{
  "vocab_size": 8192,
  "init_std_up": 0.0707,
  "decay_shape": "linear"
}
Each number is 128 + 32 x the weight over the matrix's rms, rounded and kept within 0 to 255. Layers, rows and columns count from 0.

# layer 13 MLP up, 320x128, rms 0.0699, rows 0-199, columns 96-127
[[130 120 121 107 132 146  78 140 170 137 146  94 194 173 160 134 158 154 120 104 140 118 102 196 128 126  78  98 148 104  84 127]
 [153 118 136 144  90 126 120 104 188 137 185  99 109 131 149 151 162 146 157 169  89 116 160 102 117 106 111 139 129 150 170  92]
 [ 87  91 134  91 100 145 101 102  68 153 168 113 137 144 125 118 112 127 123 118 158 126  90 128 181 168  54 149 138 123  90 161]
 [129 164 130 113 150 158 174 120 138 136 109 170 177  88 111 100 113 102 130  96 135  74 138  74 129 126 150 125  99 128  72 141]
 [115 201 118 142 139 159  64 191 136 162 131  95 138  98 156 143 100  89 107 132 175 139 101 116 131 177 138 111  91 115 140 149]
 [ 98 163  99 139 161 119 178  86 179  42 115 129 105  59 123 146 176 110  98 188 172 143 210 124 148  76 139 156 111  83  96 176]
 [141 154 142 125 128  91  59 155 108 142 133  85 127 145 141 149 182 136  72 149 165 200 128 111 171 101 126 135  81  89 111 140]
 [178 123  80  77  90 115 166 152 117 143 174 146 157 119 149 138 138 105 130 134 139 115 124 178 116 103 151 148 119 105 111 155]
 [ 72 144 134 190 136 148 124 137 151 118 157 136 134  65 139  16 110 107  64  97 177 121 173 183  92 133 154 155 119 113 148  60]
 [133 218 136 133 179 125 130 135 166  96 108  76 141  84 157 137  81 128  65  72 149 123 159 140 143 184 160 160 176 117 124 132]
 [ 86  84  91 167 111 140 106 160 119 143  79 146 134 133  77 146 181 140 168 139 160 187 140 129 168 157 136  68 152 113 110 113]
 [119 120  98 154  71 149  88 142 121 138 133 151 144 109 104 130 104 138 132 135  67 150 123 138 146 187 162 128 162  67  89  92]
 [107 152 128 119  95 141 136 161 100 112 149  91 115  74 150 108 155 121 109  93  94 144 143 163 131  82 142 169 130  84  91 138]
 [119 142  78 137  99 119 102  61 151 124 176 150 149  82 133 135 110 117 176 176 117 167 187 120 103 141 158 101  68  61  75 174]
 [183 101 123 171  95 136 181 109 164 159 148 128 124 105 172 128 198 128 145 128  89 142 136 114 125 143  96 189  94 129 153 152]
 [ 85 105 149 121 129 153  71 151 169 113  76 114 159  83 123 125 113 120 127 123 174 183 119 122 153 106  84  80 149 155 119 111]
 [165 126 109 137 162 140 105 112 173 131  45  83 107 152 196 128 119 143 139 108 118 151 148 171  86 178 129 146 166 174 151 105]
 [110 140 148 145 189 153  65 116 140  78 164 123 154 159  81  58  91 171 159 103 135 110 168 119  93 107 169 167 107 120 132 125]
 [ 73 108 179 145 149 116 101 179 170 119 192 133  83 144 134 139 186 125 127  99 150 104 141 176 152 114 114 174 135 117 123 121]
 [141 108 149 161 147 181  71  66 148  91  76 100 186 109 111  58 153 123 113  92 178 173 111 152 155  98  88 109 146 130 103  81]
 [142 122 159 142 157 161 174 103 146  96 138  96  97 102 142 102 135  65 126 134  97 147 129 134 142 109 115 121  97 162 106 125]
 [113 109 124 168 131 130 130 143  73 186 108  93 149 169 196  93 145  77 119 124  91 124 141  97 167 167  84 166 108  59 124 189]
 [ 98  57 107 134 120 179 143 103 124 106 150 156 130 143 118 130  53 154 105 104 124 107 156 112 143 115  62 188 110  70 142 153]
 [115 131 110 124  95 158 126 160 111 166  79 128 108 115 117 142 105 117  60 113 173  49  97 147 163 151 146 128 134  97 164 127]
 [122  60 122  66 118 137 154  90  74 106 130 197  88 156 136 102 142 145 118 163 118 132 147  94 115 175 169 181  88 157 136  82]
 [147 125 115 169 143 130 164 131 153 127  61 100  57 132 132 126 155 104 117 160 207 149 141 156  93 133 151  99 114  99 121 150]
 [150 138 145 107 183 186 101 103 138 120 152 161 133 165 130 142 158 104 171 165 134 157 106 152  83 191 117 144 118 128  64  70]
 [145 114 180 110 136 139 133 106 117 145 160  71 112 109 122 143  95 140 114 181 104 119  71 209  97 123  99 140 132 107 107  90]
 [175 170 180 119 183 142 105 182 155 122 144 172  95 201 134 119 121 134 125 145 132  89 116 140 160  94  98 144 154 127 116 115]
 [145 129 137 141  86  76 181  98  71 126 118 146 170 110 104 127 122 208 101 109 138 120 114 120 116 111  67 155 123 135 150  55]
 [167  59 122 168  95 105 156 112  76 103 121 147 165 146 103  96 146 136  85 164 123 140 136 107 149 138 132 153  84 124 143 120]
 [135  99 125 153  94  94 117 134 115 120 117 137 184  91 135 201 166 109 176  88 131 121 110  75 124 110 126 114  83  88 139 114]
 [127 129 162 119  62 140 139 163 154 115 164 138 165 137  94 187 113 154 109 171  73 139 143 116 125  99 123 172 153  92  81 151]
 [128 177 143 115 100 184 142 122 141 111 145 180 114 137 120  92 149  67 134 127 142 124 188 168 198 100 165 155 116 161  93 134]
 [136 134 156 158 175 165 100  69 117 169 139 166 116 104 105 131 160 138 130 140 161  96 101 151 118 104 111 123 120 166 116  55]
 [149 107 126 119  88  64 100 132 115 183 118 139 184 137 116  95 160 188 180 151 122 152 131 162 135 150  94  48 183 137 149  95]
 [ 79 151  77 113 180 129 160  98 132  99  95 122 102 106 121 166 160 135 167 124  82  98 146 119 115  89 102 145 123  98 117 104]
 [173  13 148 128 131 141  92 125  57 122 156 182 125 159 169 103 130  94  91  94 138 133 152 136 123 148  96 187 136 112  97 143]
 [171  63 107 192 106 180 179  98 156 100 123 141  70 153 167 149 169 145 110 113 122 162  89 109 126 124  82 145 153 111 132 199]
 [214 142 164 107 156 138 122  63 102 134 130 155  97 183 134 174  86 125 179  92 132 118 112 156 141 145 123 165 108 139 126  95]
 [101  86  99 174 112 125 149 100 108 183 143 181 134 181 106 137 114  93 135 156 135 115  94 122 150 119  83 158 118 121 108 156]
 [114  97 145 109 126 160 138 166 139 150 187  80 110  71 157 151 108 133 108 151 168 101 184 129 141  64 144 191 123  84  82 154]
 [192 132 151 170 179 145 124 156  85 128 110 102  84  93 120  67 120  90 101 127 109 174 170 114 155 133 147 174 120  96 126 120]
 [173 173 150 112 138  71 141 121 145 135  53 143 125 112 104 123  85 132 115 101 182 142  83 157 122 126 184 138 114 107 164 106]
 [100 117 174 141 110 106 135 129 164 117 150 178 132 150 179 112  97 115 119 105  52 116 181 136  80 166 203 149 157 144  82 134]
 [129  82 107 103 120  80 107  96 113 166 115 146  84 173 130 126 127 145 144 181 124 126 145 183 147  83 163 211 125 140 166 174]
 [137 131 105 141 180  90 133 155 126 190 122 146 184 124 173 122 132 124  72 133  65 136 148 120 113 202 154 145 151 162  89 108]
 [126 169 113 108 159 108 115 119 163  75 163 134 162 101 119  75 138 144 109 126 138 113 141  87 167 127 135 159 137 137 121 184]
 [145 115 183 116 143 119  50 162  95 124 169 112 123  78 128  46 155  96 112 200 127  90 102 151 152 142 185 121  94 143  90 166]
 [123 158 135  65 133 119 131 142  93 209 119 138 123 102 142  95 139 130 130 126 134 119 108 129 157  97 107 119 115 211 121 108]
 [161 158 145  67 134 126  92 204 127 105 153 112 161 131 128 143 134 137 133 164 117 150 155  77 106 119 128 122 118 134  88  94]
 [165 153 121 152  94  79 109  96 143 168 178 147 192 108 144  66  80 125 144 117 122 160 192 157  59 117 181 157 111 151 151 173]
 [100 153 143  72 189  96 111 138 157 125 211 105 177 133 112 200 138 128  79 169  93 148 109 129 133 105  98 152 119 187 129 152]
 [ 79  85 154 156 146 118  67 128 123 117 123 155  91 131 136 132 158 145  62 122 127 126 113 130 119 154 111 156 115 122 147 138]
 [ 95 129  97 106  88 141 118 161 149 114  86 110 182  94 144  88 107 124 104  88 148 174 150 127 115 131 137 114 129 104  69  97]
 [117  90 193 163 100 155 186 127 133 103 128 108  69 139 184 175 153 125 124  90 122 130 158 107 151 136 180 139  82 165 138 165]
 [154 205 148 110 110 120 128 146 126 115 122 158 100 116 113  96 140 123  71 124 131 154  91 118 144 192 105 124 139 114 148 190]
 [137 134 147 142 144 124 137 143 142 137 107 167 139 144  92  95 152 130 133 134  97 135 152 104 134 185  76 146 180 104 175  92]
 [174 160 149 116  99 128 157 133 144 157  82 153 139  98 139 176 105 118 182 153 118 115 115  86 155 157 161 181 137 123 146  81]
 [166 114 131  79  86 170 147 115  57 133  88 153 135 170 124  79 126 159 195 127 169 176 134 142 168 139 107 137 143 102 143  72]
 [174 144 139 136 120 152 122  76  53 164 108 127 134 142 160 120 110 169 108  80 172 137 158  43  93 143 117  81  84 153 105  86]
 [137 178 129 105 139 121 176 243 157 144  97  83 132 175 112 190 119 132 190  74 131 157 109 103 200  97 131 118 135 146  68 112]
 [174 132 119 133 149  91 137 147 206 115 133 126 178 138 127 134  86  76 141 113  94 105 105 137 123 120  58 135 128 128  44  86]
 [108 187 182  51 115  94 174 201 109 150 199 160 175 186 115 110 105 146 151 140 109 128 109 114 158  69  66 128 134 139 180 140]
 [118 120  96  75 159 117 143 125 167 104 116 149  91 133 125 154 140 199 148 159 134 118 150  94 117 117 163 163  96 123 140 142]
 [ 94 118 144  83  78 166  96 133 151 129  88 180 146 139 121 123 142 127 168 159 137  86 183 175 176 132  73 105 104  57 108  94]
 [173 129 162 151 125 134 130 139 176 123 160  96  77 119 107 102  35 166 115 122 193 167 148 180  81 108 129 176 163 103 144 134]
 [ 98  97 135 125 177 122 160 143 119 120 166 145 108 150 129  69 158 159 135 170 122 133 122 144 132 101 197 147  89 127  99 154]
 [129 102 152 162 207 158 176 166 125 147  73 100 132 138 106  86  79 125 143 137  85 121  94 158 142  57 106 182 104 126 108 165]
 [198 114 125 112 126 154 104 119  92  77 121  85 131 103 163 134 141 145 119  42 128 130 112 143 171  92 118  80 181 155 103 111]
 [104 122 130 139 154 172 182  90 135 113 103 123  79 128 168 121  88 132 131 114 112  86  86 131  97 156  76 126 154 125 156 146]
 [132  97 130 133 154 145 115 136 204 105 140 119 161  72 116 140 153 126 118 118  94 141 116 165  64  96 120 137  52 148 156 167]
 [103 161 155 105 115 115  77  94 136 148 127 128 205 152  63 115 145 176 114  96 191 131  77 111 101 127  98 179  72  61 149 159]
 [132  91 146 183 131 116  92 143 104  89 134 167 123 120 117 166 113 177 134 144 133 129 100 139 111 206 174  93 167  57 133 168]
 [ 98 117 159  84 142 112 125 100 156 112 162 159 140  90 134 134 220 161 163  90 158 140 114 153 113 110 160  98 169  86 117 155]
 [143 132 128 127 110 104 154 172 134  95 175 151 112 100 133 132 149  86 113 153 215 159 143 101 161  90 138 130 124 156  92 100]
 [118 148 139 170 124 111 134 110  42 192  82 131 173  93 158 114 119  98  66 181 158  93 114  46 118  96 146 173 148 100 140 115]
 [ 85 161  99 116 110 149  92 136  87 163 123 149 157  53 130 108 153  97  93 108 163  49 142  95 159 111 118 108 129 125 138 133]
 [154 150 166 156 159  97 146  99 162 141 133 109 159 164 155  89  55 134 114 154 119 159 120 152 128  97 146  99 145 128  75 140]
 [150 165 155 156 169 129 121 101 133 110 108 117 167 101 114 170 160 114  98 111 117 103 110  90 102 156 108 163 132 115 129 211]
 [173 104 103 162  86  98 114 122  94  65 182 140 104 181 174  76 161 135 132  99  90 142 143 180 153 118 153 141 131 144 135  94]
 [127 101 117  99 162 100 119  99  96 187 146 152 151 102 101 136 141  65  69 135  93 162 157  90 138 127 137 104 127 157 120 170]
 [ 76 126 102 114 110  83 116 140 115 138 126 126 172 120 106  82 135 134 150 131 112  97  71 162  97 146  87 136 142 117  89 179]
 [135 148 158 201 170 167 148 156  77 125 120 219 106 100 154  55 118 114 120 107 143 138 153 166  86 149  91 107 103 154 141 134]
 [123 121 145 140  85  74 148 106 157 173 115 120 119 118  64 114 174 121 182 112 105 147 172 158 138 129 116 143 203 185 124 102]
 [115  92 197 107 132 165 181 151 159 152 147 181 132  93  83  84  72  91 143 123  83 102 125  92 134 173 112  81 127 141 167 116]
 [150  37  71 129  81  88 116 135 143 145 185 167 148 114 131 145 156 160 137  86  77 107  98 146 128 106 122 111 150 139 119 167]
 [115 161 135 180 137  96 118 168 141 107 114 133 141 121 119 149 179 126 114 144 144 152 160 108  90 158 155  72 168 148 114  79]
 [116  74 167 118 171 169 116 122 129 147  88 137 126 110 120 155  89 160  87 132 103 116  71 122 160 134 187 143 131  96 103 169]
 [145 101 163  77 136 102 145 165 137  90 101 110 164 129 170 141 124 126  76 138 150 159 133 101 144 103 124 139  61 142 126 109]
 [109 122  91 106 100 174 110 163 132 109 102 108 120 167 146 133 126 158 119 141 110 121  38 137  95  94 168 128 120 189 130  86]
 [139 118 126 142 146 159 140 149 121 121 144 105 126  82 166 129 152 101 131  75 130 174 122 130 117  94 163 180  98 101 131 121]
 [ 65 147 106 119 129 115 114 119 106 181 156 129 127 138 112 129 104  83 174 167 165 162 124 121 150 158 169 149  99 100 111 129]
 [106 108  91 115 117 134 124 119  69 112 133 183 172 169 174 114 105 126  98 141 167 100  43 136 103 120 137 109 143 191 108  97]
 [126 136  91 152 143 207 132 125 101 163 179  87  91 202  86  93  89 188 153  89 137 178 160 150 112  94 104 128 117 155 167 125]
 [115 151 122 146 112 122  92 149 162 175 107  77 142 116 106 124 152  86 162 165 152 116 109 104 198 105 122 107 119 174 137  89]
 [169 103 102  97 120 129  86 143 136 128 132 108 122 146 154 151 144 115 119 147  68 185 147 115 154  96 180 159  52 186  96 126]
 [ 34 128 179 122 108 166 129 141 145 104  82 153 173  64 103  90 208 137 129 116 150 120 130 152  95 106  97 182 126 152  93 123]
 [146 154 133  83 157  98 107 155 153 183 168 191  99 142 175 116 137 196 145 129 152 126 138 127  67  90  84 161 165 162 142 100]
 [137 127 121 110 127 160 128 129 139 174 171 108 120 146  99 197  88 160 123 122 171 145  82 116 161 140 141 117 123 176  94 135]
 [156 141 139 178 123 146 138 100 151 106 149 160 139 114 179 115 150 137  82 128 123  70  72 104 165 151 159 172  87  99 145 151]
 [ 88 120 107  97 126 136 105 180  94 134 107 144 152 129  96 125 105 139 125  75 111 152 143  83  83 125  85 111 145  91 154 112]
 [113 182  98  94 118 117 146 152  94 178 177 107 114 125 143 142 123 173 192 112 117 128 125 152 167 125  80 156  91 136  86 173]
 [143 129 135 149  20 197 173 160 108 102 100  87 129 102 105 138 150  87 115 111 198 158 183 113 114  99  93 106 102 110 111  53]
 [144  72 140 120 116 180 139 156  98  87 163  96 152  75 118 119 108  87  39 154 139 171 145 157 106 106 133 141  89 117 128 141]
 [151 119 139 125 114  86 101 125 116  84 151  92  86 208 102 133 123 116 105  91 181 116 167 118 134 216 150 105 114  95 103 113]
 [ 75 158 136  96 161 133 139 137 146 133 159 122 129 139  96 112 143 123 139 109 124 165 169 114 167  98 109 147 104 151 184 193]
 [149 111 139  87 172 104 109 124 141 120 145 143 116 157 173  89 140  71 129 116 111 159 144 106 193 162  67 148  74 154 100  87]
 [122 133 156  90 173 182 126  91  86  59  99 109  94 107 176 173 130 106 179 113  43 162 193 130 126 170 152 155 181 142  78 100]
 [161  85 140 105 110 108 142 115 127 106 103 174 163 154  92 124  92 185 130 156 180 139 154 187 149 156 114 118 135 147 166 156]
 [131 120 151 166 138 118 139  82 105  66 134  88  95 134 109 125  84 135  98 142 130 129 164 126 162  69 133 137 174  86  88 142]
 [132 220  67 185  69 114 132 130 155 101  98  95 138 148  82 168 209 105 160 110 136 140 123 144 165  84  88 134 146 119 133  75]
 [148 136  61 143 166 100 120 109 141 146 130 116 138 123 148 111 115 108 158 111 131 117 133 191 130 158 116 134 165 110 135 120]
 [142  83  68 126 144  83 153 118  93  84 146 113 102  79 121 106 108 146  89 109 112 163 133 112 129  68 160 149  77 165  64  92]
 [126 105 169  76  93 109  83 143 132 140 163 132  99 151 139  88 106 171 108 182 105 106 138 122 101 117 154 164 199 120 154  85]
 [120 105 168 116  86  85 108 137 129 162 117 118 134 164 118 127 117 156 144 187 160 109  76 155  61 186 140 126 181 111 161 177]
 [ 57 154 115 177 118 170 156  99 115 159  97 110 163 140 179  90 111 130 147  60 157 136  71 179 123  58 109  85 115 110 103  74]
 [ 87 152 142 117 130 143 139  92 186 156 153 113 149 129 110  98 184 189 110 114  76 162 185 121 154 118 129 128 127  96  92 148]
 [190  73 127  68 169  89 100 160 130  78 183 107 140 109 110  91 166 147 102 113  84 129 164 169 129 161 157 161 112 113  88 159]
 [107 102 174 100 174  92  67 176 131 108 143 121 138 155  68 141 129  64 105 101 125 124  90 161 140 120 134  86 164 190 126  99]
 [161 150 154 159 127  84 129  96 169 136 122 154 136  56 195 121 111 135  83 100 161  94 128 122 101 165  77 154 128 145 152 117]
 [ 62 113 104 125 176 119 110 129 129 126  84 140 211 162 114 134 100 158 160 116 130 214 131 131 103  78 146 109 127 120 172 171]
 [108 175 124 141  95 184 141 182  86 176  70 129 122 135 147  97 137 138 124 126 148  56 117 123 128 128 152  75 163 167 157 111]
 [119  95 129 135 164 136 168  96  94 135 148 198  55 167 128  93 160  91 130 117 123 136 161 117 130 215 154 109  92  98 180 152]
 [152 122 144  94 147  93 209 127  59 108 155 140 127  86 149  94 126 121 151  74  83 126 160 161 105  51 166 138 104 144 123  88]
 [174 131 106 165 129 124 148 140 165  86 179  91 129 148 143 220 160 137  80 123 186 114 122 153 124 150 165 166  75  99 158 137]
 [ 93 116 155  53 103 114 128 153 148 126 125 129 104 163 134  96 115  70 120 157  78 125 136 138 104 115 158 148 107 136  93  89]
 [107 122 149 126 210 155 133 116 104 176  65 103  97  98  97 117 117 120 134  86 153 125 126 128 138 145 111 114  88  90 115 149]
 [ 67  47 109 125 109 135 166 155 146 139 166 123 164 163 111  90 133 103 104  79  63 103 133  49 180 151 124  95 145 166 115 103]
 [145  95  79 142 105 128 110  50 199 103 116  79 163  93 135 156 106 117 121 142 136 199 166 108 164 117 114 171 198  90 144 117]
 [136  87  71 181 124 172 143  97 152  83 133 141 207 130  88 125 110 147 139  52 123 140  98 182 102 136 127 144 111 179 166 105]
 [114 132 167 146 135 130 194 128 154  74 140  70  98 134 124 140 150 183 104 156 113 128 109 168 181 129 125 154  97 143 148 154]
 [158 166 133 195 160 102 130 162  89 113 152  94 117  78 179 155 117  98 108 131 161 111 114 110 161 151  94 183 168  20 133 101]
 [127 140 176 164 154 124 139  78 154 152 152 138 101 114 136 190 114 115 129 173 134 126 125  95 106 132  75 133 108 143 150 197]
 [104  94 133 104 139 196 141 136  83 111  77  69 107  88  96 120 128 152 111 163 199 146 144 101 134 221  45  86 110  72  39 152]
 [177  72 105 106 129 151 152 109 144 179 144 150 118 103 229  51 110 102 117 117 177 167 144  83  88 133 112 124  73 152  96 184]
 [124 146 132 128 148 129 184 157 184 191 144 135 112  91 201 181  83 120 142 127 192 155  97 158  88  81 140 173  96 156 124 167]
 [140 129 113  61 148 113  81 135 128 139 172 129  75 111 151 188 178 124  79 124 160 136  83 108 102 110 138 157 135  62 145 119]
 [107  79 112 142 134  87 157 109 143 129 174 142 127 130 109 132  95 166 143 151 128  99 125  97 145  99 148 160  97 220 107 157]
 [102 161 152 128  91 147 183 143 140  98 127 134 120 215  86 117 144 159 118  94 175 127 113 108 103 126 101 114 186 129 137 119]
 [147 141 132 105 101 157 138  50 118 141 149 119  98 136 142 112 144 108 185 161 114 144 132 154 171 146 130 132 104  53 117 126]
 [104  95 127 167 129 100 134 154 118 202 151 100 123 164 115 149 125 129 151 151 127 109 143 130 168 188  52 105 121 143 131 111]
 [181 147 124 203  87  70  80 148  89 160 175 108 119 174 101 120 130 121 105 135  49 155 145 169 191 105 151 112 141 203 104  91]
 [108  95 117  86 140 109 129 124 112 128 121 118 143 154 112 132 116 115 213 157 113 111 146 177 120 147 116 124 109 155 133 212]
 [148 125 146 110 110  98 145 166 113 125 171 150  61  77 103 125 127 106  94 147 170  83 105 115 100 205 101 160 175 114 118 155]
 [162 150 170 153 127  70 106 133 102 134 174  86 125 118 122 210 102 100 166 117 132  70 184  96 147 157 129 110 177 167 118 107]
 [118  87 166 129 156 141  68 155 165 150 128 156 138 123 161 158 123 131 183 101 132  87 183 143 130 113 140 148 101 104 124 103]
 [123 143 107 132 112 100 203 124 157 103 153 112 147 111 126 145 163 109  78 130 115 127 146 137 100 116 140 102 109  67 147 143]
 [ 43 130 122 154 108  97 116 105 106 158 154 144 184 172 172 164 165  99 147 100 151 134 137  83  87 144 126 139 135 117 149 107]
 [ 88 189  97  54 152 132 133 163 161 173 111 127 203 102 139 125 159 122 108 102  81 131 122 158  94  92 114  85 145 143 124 184]
 [ 83 118 129 123 163 180 177 151 150 122 166  89 137 147 141  90  61  90 126  78 157 193 189 110 169 131 168 100 148 131 167 123]
 [158 140  60 106  70 173 175 121 160 112 179 190 160 132 104 131 110  89 151 129  97 151 108  94 135 125 139 139 141 102 176 140]
 [174 139  78 105 123 135 124 175 115 154 101 113 113 110 185 102 125 152  92 131 131  87 176 114 118 129 108 188 126 127 137 136]
 [136 152 154 151 195 218  88 133 164 140 188 121 160 128 166  83  96 142  99 145 163 114 172  85 164 129 148 145 169 113 144 102]
 [144 127 167 145 162 101  73  81 145 152  77 120 118 127 180 115 152  81 157 106  60 146 167  87 120  90 144 209 120 132  82 199]
 [172 140  93 130 159 190 148 141 159 141 160 108 176 105 108 161 127  84 128  89 182 110 127 142  79 174 106  91 148 154 112 114]
 [116 162 138 150 175 125  96 144 108 183 112 134 109 177 127 210 131 118 136 159 157  90 111 104  93 177 147 153 173 156 172  75]
 [185 165 126 115  96 143  79 157 186 102 131 123 110  91 194 121 106  90 115 147  95  93 166 101 126 164  75 108 176 108  83 116]
 [173 146  90 195 157  77 107 101 146 180  71 119 141 147  82 151 178  72 131  96 146 116 128  99 147 199 133 145 137 132 174 113]
 [102 119 207 140 175 126 128 151 140 169 105 125 182 162 144 184 136 155 196  79  85 119 114 114 117 137 127 119 140 111  95 146]
 [147 138 101 213 121 159 171 100  74 109 152 136 114 136  85 217  93  78 137 176  61 150 152 167 161  85 182 146 103 117 128 143]
 [147 116 140  90 106 137 135 147  86 128 181 122  69 160 109  89 103  93 157 138 140  75 141 140 110 139 107  92 133 119 101 144]
 [213  81  85 121 111 165 145  97  96 194  85 102 101 160 168 117 139 157  84 151  88 182 153  59 134 143 182 144 171 155 151 134]
 [143 103 205 165  56 129  94 102 102 120  96  98  87 121  94 128 120 139 141  77 105 141 114 114 155 105 104  90 100 113  71  84]
 [147 116 154 126 114 142 117 162 114 107 151 154 117 155 171 106 126  98 113 159 131 140 219 178 109  99 148 179 138  46 137 114]
 [ 98 135  99 138 159 131 170 128 209 124 105 156 132 149  52 166 128 184 156 151 154 146 166 107  86 118 146  94 139 123 104  89]
 [153  80 100  97 172 111 127 109 147  72  73 123 178 158 138 101 184 144 181 127 170 150  93 115 129 124 145 137 147 139  95 129]
 [164 154 109 137 101 161 147 158  75  35 176  62  95 125 157 129 188 104  81 102 158 122 118 146 162  99 148 168 111 122 145  98]
 [105 159 148 115 139 100 157 109  64 158 108 138  82 121 208 115 150 142 125 116 129 133 110  86  70  98 116 126 133 133 143 148]
 [ 97 128 125 157 128 160  75 183 103  91 107  51 133 116 162 125  96 143 159 105 128 106  39 108  89 160 174 169 131 147 146  72]
 [129  78 104 148  98  89 140 102 138 112  78 131  62 101 172 138 116  98 141  92 160 116 166 122  70 168  95 120 149 109 129  50]
 [106  67 140 179 148  82 133 155  95 101 130 112 106 170 134 152 187 149 165 143 134 141 177 135 135 151  86  74 142 173 179 108]
 [123 143 157 139  75  79 142 119 136 151  87 133 113 172  85 169 114  94 169 144 132  90 112 190  84 183 130 129 106  91 151  60]
 [102 107 121 117 167 104 120  97 126  82 120 107 126  81 130 148 188 106  69 126 150  89 185  92 140 127  79 117  47  80 183 135]
 [ 82 120 134 115 101  79 174 151 108 112 125 135 141  90 120 141 106 165  83 130 133 134  84 149 134 118 151  69 138 150 139 151]
 [158 138 153  77 153 125 128  94 130  95 107  92 155 164  94 132 192 126 149 104 131 103  76  98 146 105 135 162 135 154 154 140]
 [ 81 141  80 100 143 153 115  77 153 145  92 181 119 158 117 177 154 113 166 135  85 115 135 135 159 126 178 123 119 115 173 121]
 [106 138 117 134  78  96 123 113 101 134 139 172 170 164 122 138 147 133 179 110 128 118 131  51  87  92  95 113 176 100 125 111]
 [167  81  64 111 150 114  77 119  84 144 170  95 135 169 113 134 169 169 100 135  75 147  95 121 112 103 172 159 180 129 124 102]
 [109 156 119 134 128  73 119 150 127  99  87  95 156 123  80  96 154 160 120 119  88  91 167  98 185 159 113 124 135 204 127  91]
 [112 111 123 154 139 118 150  74  96 106 161 160 133 161  92 137  92 141 115  74  72 152 134 146 126 100 157 112  97 159 108  84]
 [163 112 101 113 152 126 101 157 140 110 119 158 100 144  79 119 139 125 194  86 113 151 120 147 134 167 116 163 113 118 155 213]
 [ 98 124 150 163 135 109 142  94  82 152 114 169 182 166  91 114 135 173 138 170 121 150  69  96 103 107 132 106 105 186 105 124]
 [181 144 161 161 101  83 123  23 159 216 135 135 126 191  92 159 101 152 144 167 162 117 160 197  98 116  99 117 186  95 140 109]
 [184 183  96 134 150 137 117 193 106 118 137 142 124 110 165 135  64 119 121 139 145 114 146 125  81  87  91 112 120 115 111 141]
 [114 125 180 107 111  82 192 140 165 155 162 141 165 156 162 167 112 146 115 135  95 122 131 129 115  81 111 101 156 138  97  48]
 [ 98 146 171 138 124 149 152 129 152 103  77  86 164 100 106 159 117  94 155 151 127 139 116  96 100 180 135 178 146 158  58 107]
 [144  92 112 191 126  84  80 125 107 174  92 157 125 110  88 124 152 162 107  97 163 128 145 115 131 106 177 135 163 124 196 191]
 [ 43 192  87 156 120  83  96 124 114 174 127 178 140 133 125 122 119 138  74 172 140 230  89 112 167  89 121 186 102 173 145 197]
 [ 76 154 132 120 102 121 205 108 172 105  65 158 170  97 227 172 134 150 119 179 117 113  94 125 170 117 154 172 114 167 113 159]
 [108 118  45 148 126 152 131 110 143 143 134 167 113 135 132  66 133 137 124  79 106 157 161 112 109 138 138 158 178 128 125 107]
 [129  98 106  80 125 135 121 158 124 186 142 163 160  79 142  81 130 154  69 108 118 120 124 176 129 115 158 171 152 127 149 176]
 [167 108 197 180 150 163 140  94 142 143  85 178  51 140 138 172 135 113 172 131 101 108 149  60  97 161  69 172 164 131 167  91]
 [141  94 180 182 125 167 108 137  95 109 131 125  96 103 161 148 117 128  40 112 184 130 130  86 110 107 118 115 160  84 157 108]
 [110 150 160 127 137 100  75 100 130 137  54 121 101 105 105  86 143 133 145 114 194 129 126 117 101 123 126 153 110 104 129 155]
 [ 98 170 158 138 123 104 165 118 171 141 139  88 133 146  68 103 170 171  93 114  89 115 125 144 102  93  97 113 164  92  82 114]
 [112 112 137 142  92 149 144 174 169  82 119 132  89 130  69 108 164 193 108 132 172 129 111 200 209 191 185 115  80 120  61 153]
 [131 137 120 169 128 112  86 146 115  86  94 129 105 136 108 120 189 112 169  94 121 102  91 189 146 159 166  90 125 132  91  87]
 [123 138 159 129 130 140  82 119 104  67 157 111  74 133 137 139 139  81 134 124 141  95 104 133 106 107 175 136 117 158 157  73]
 [ 58 114 133 205 172 157 106  75   8 157 114 141 104 112 168 134 134 121  95 141 154 110 187 110 149 122 111 131 135 172 174 206]]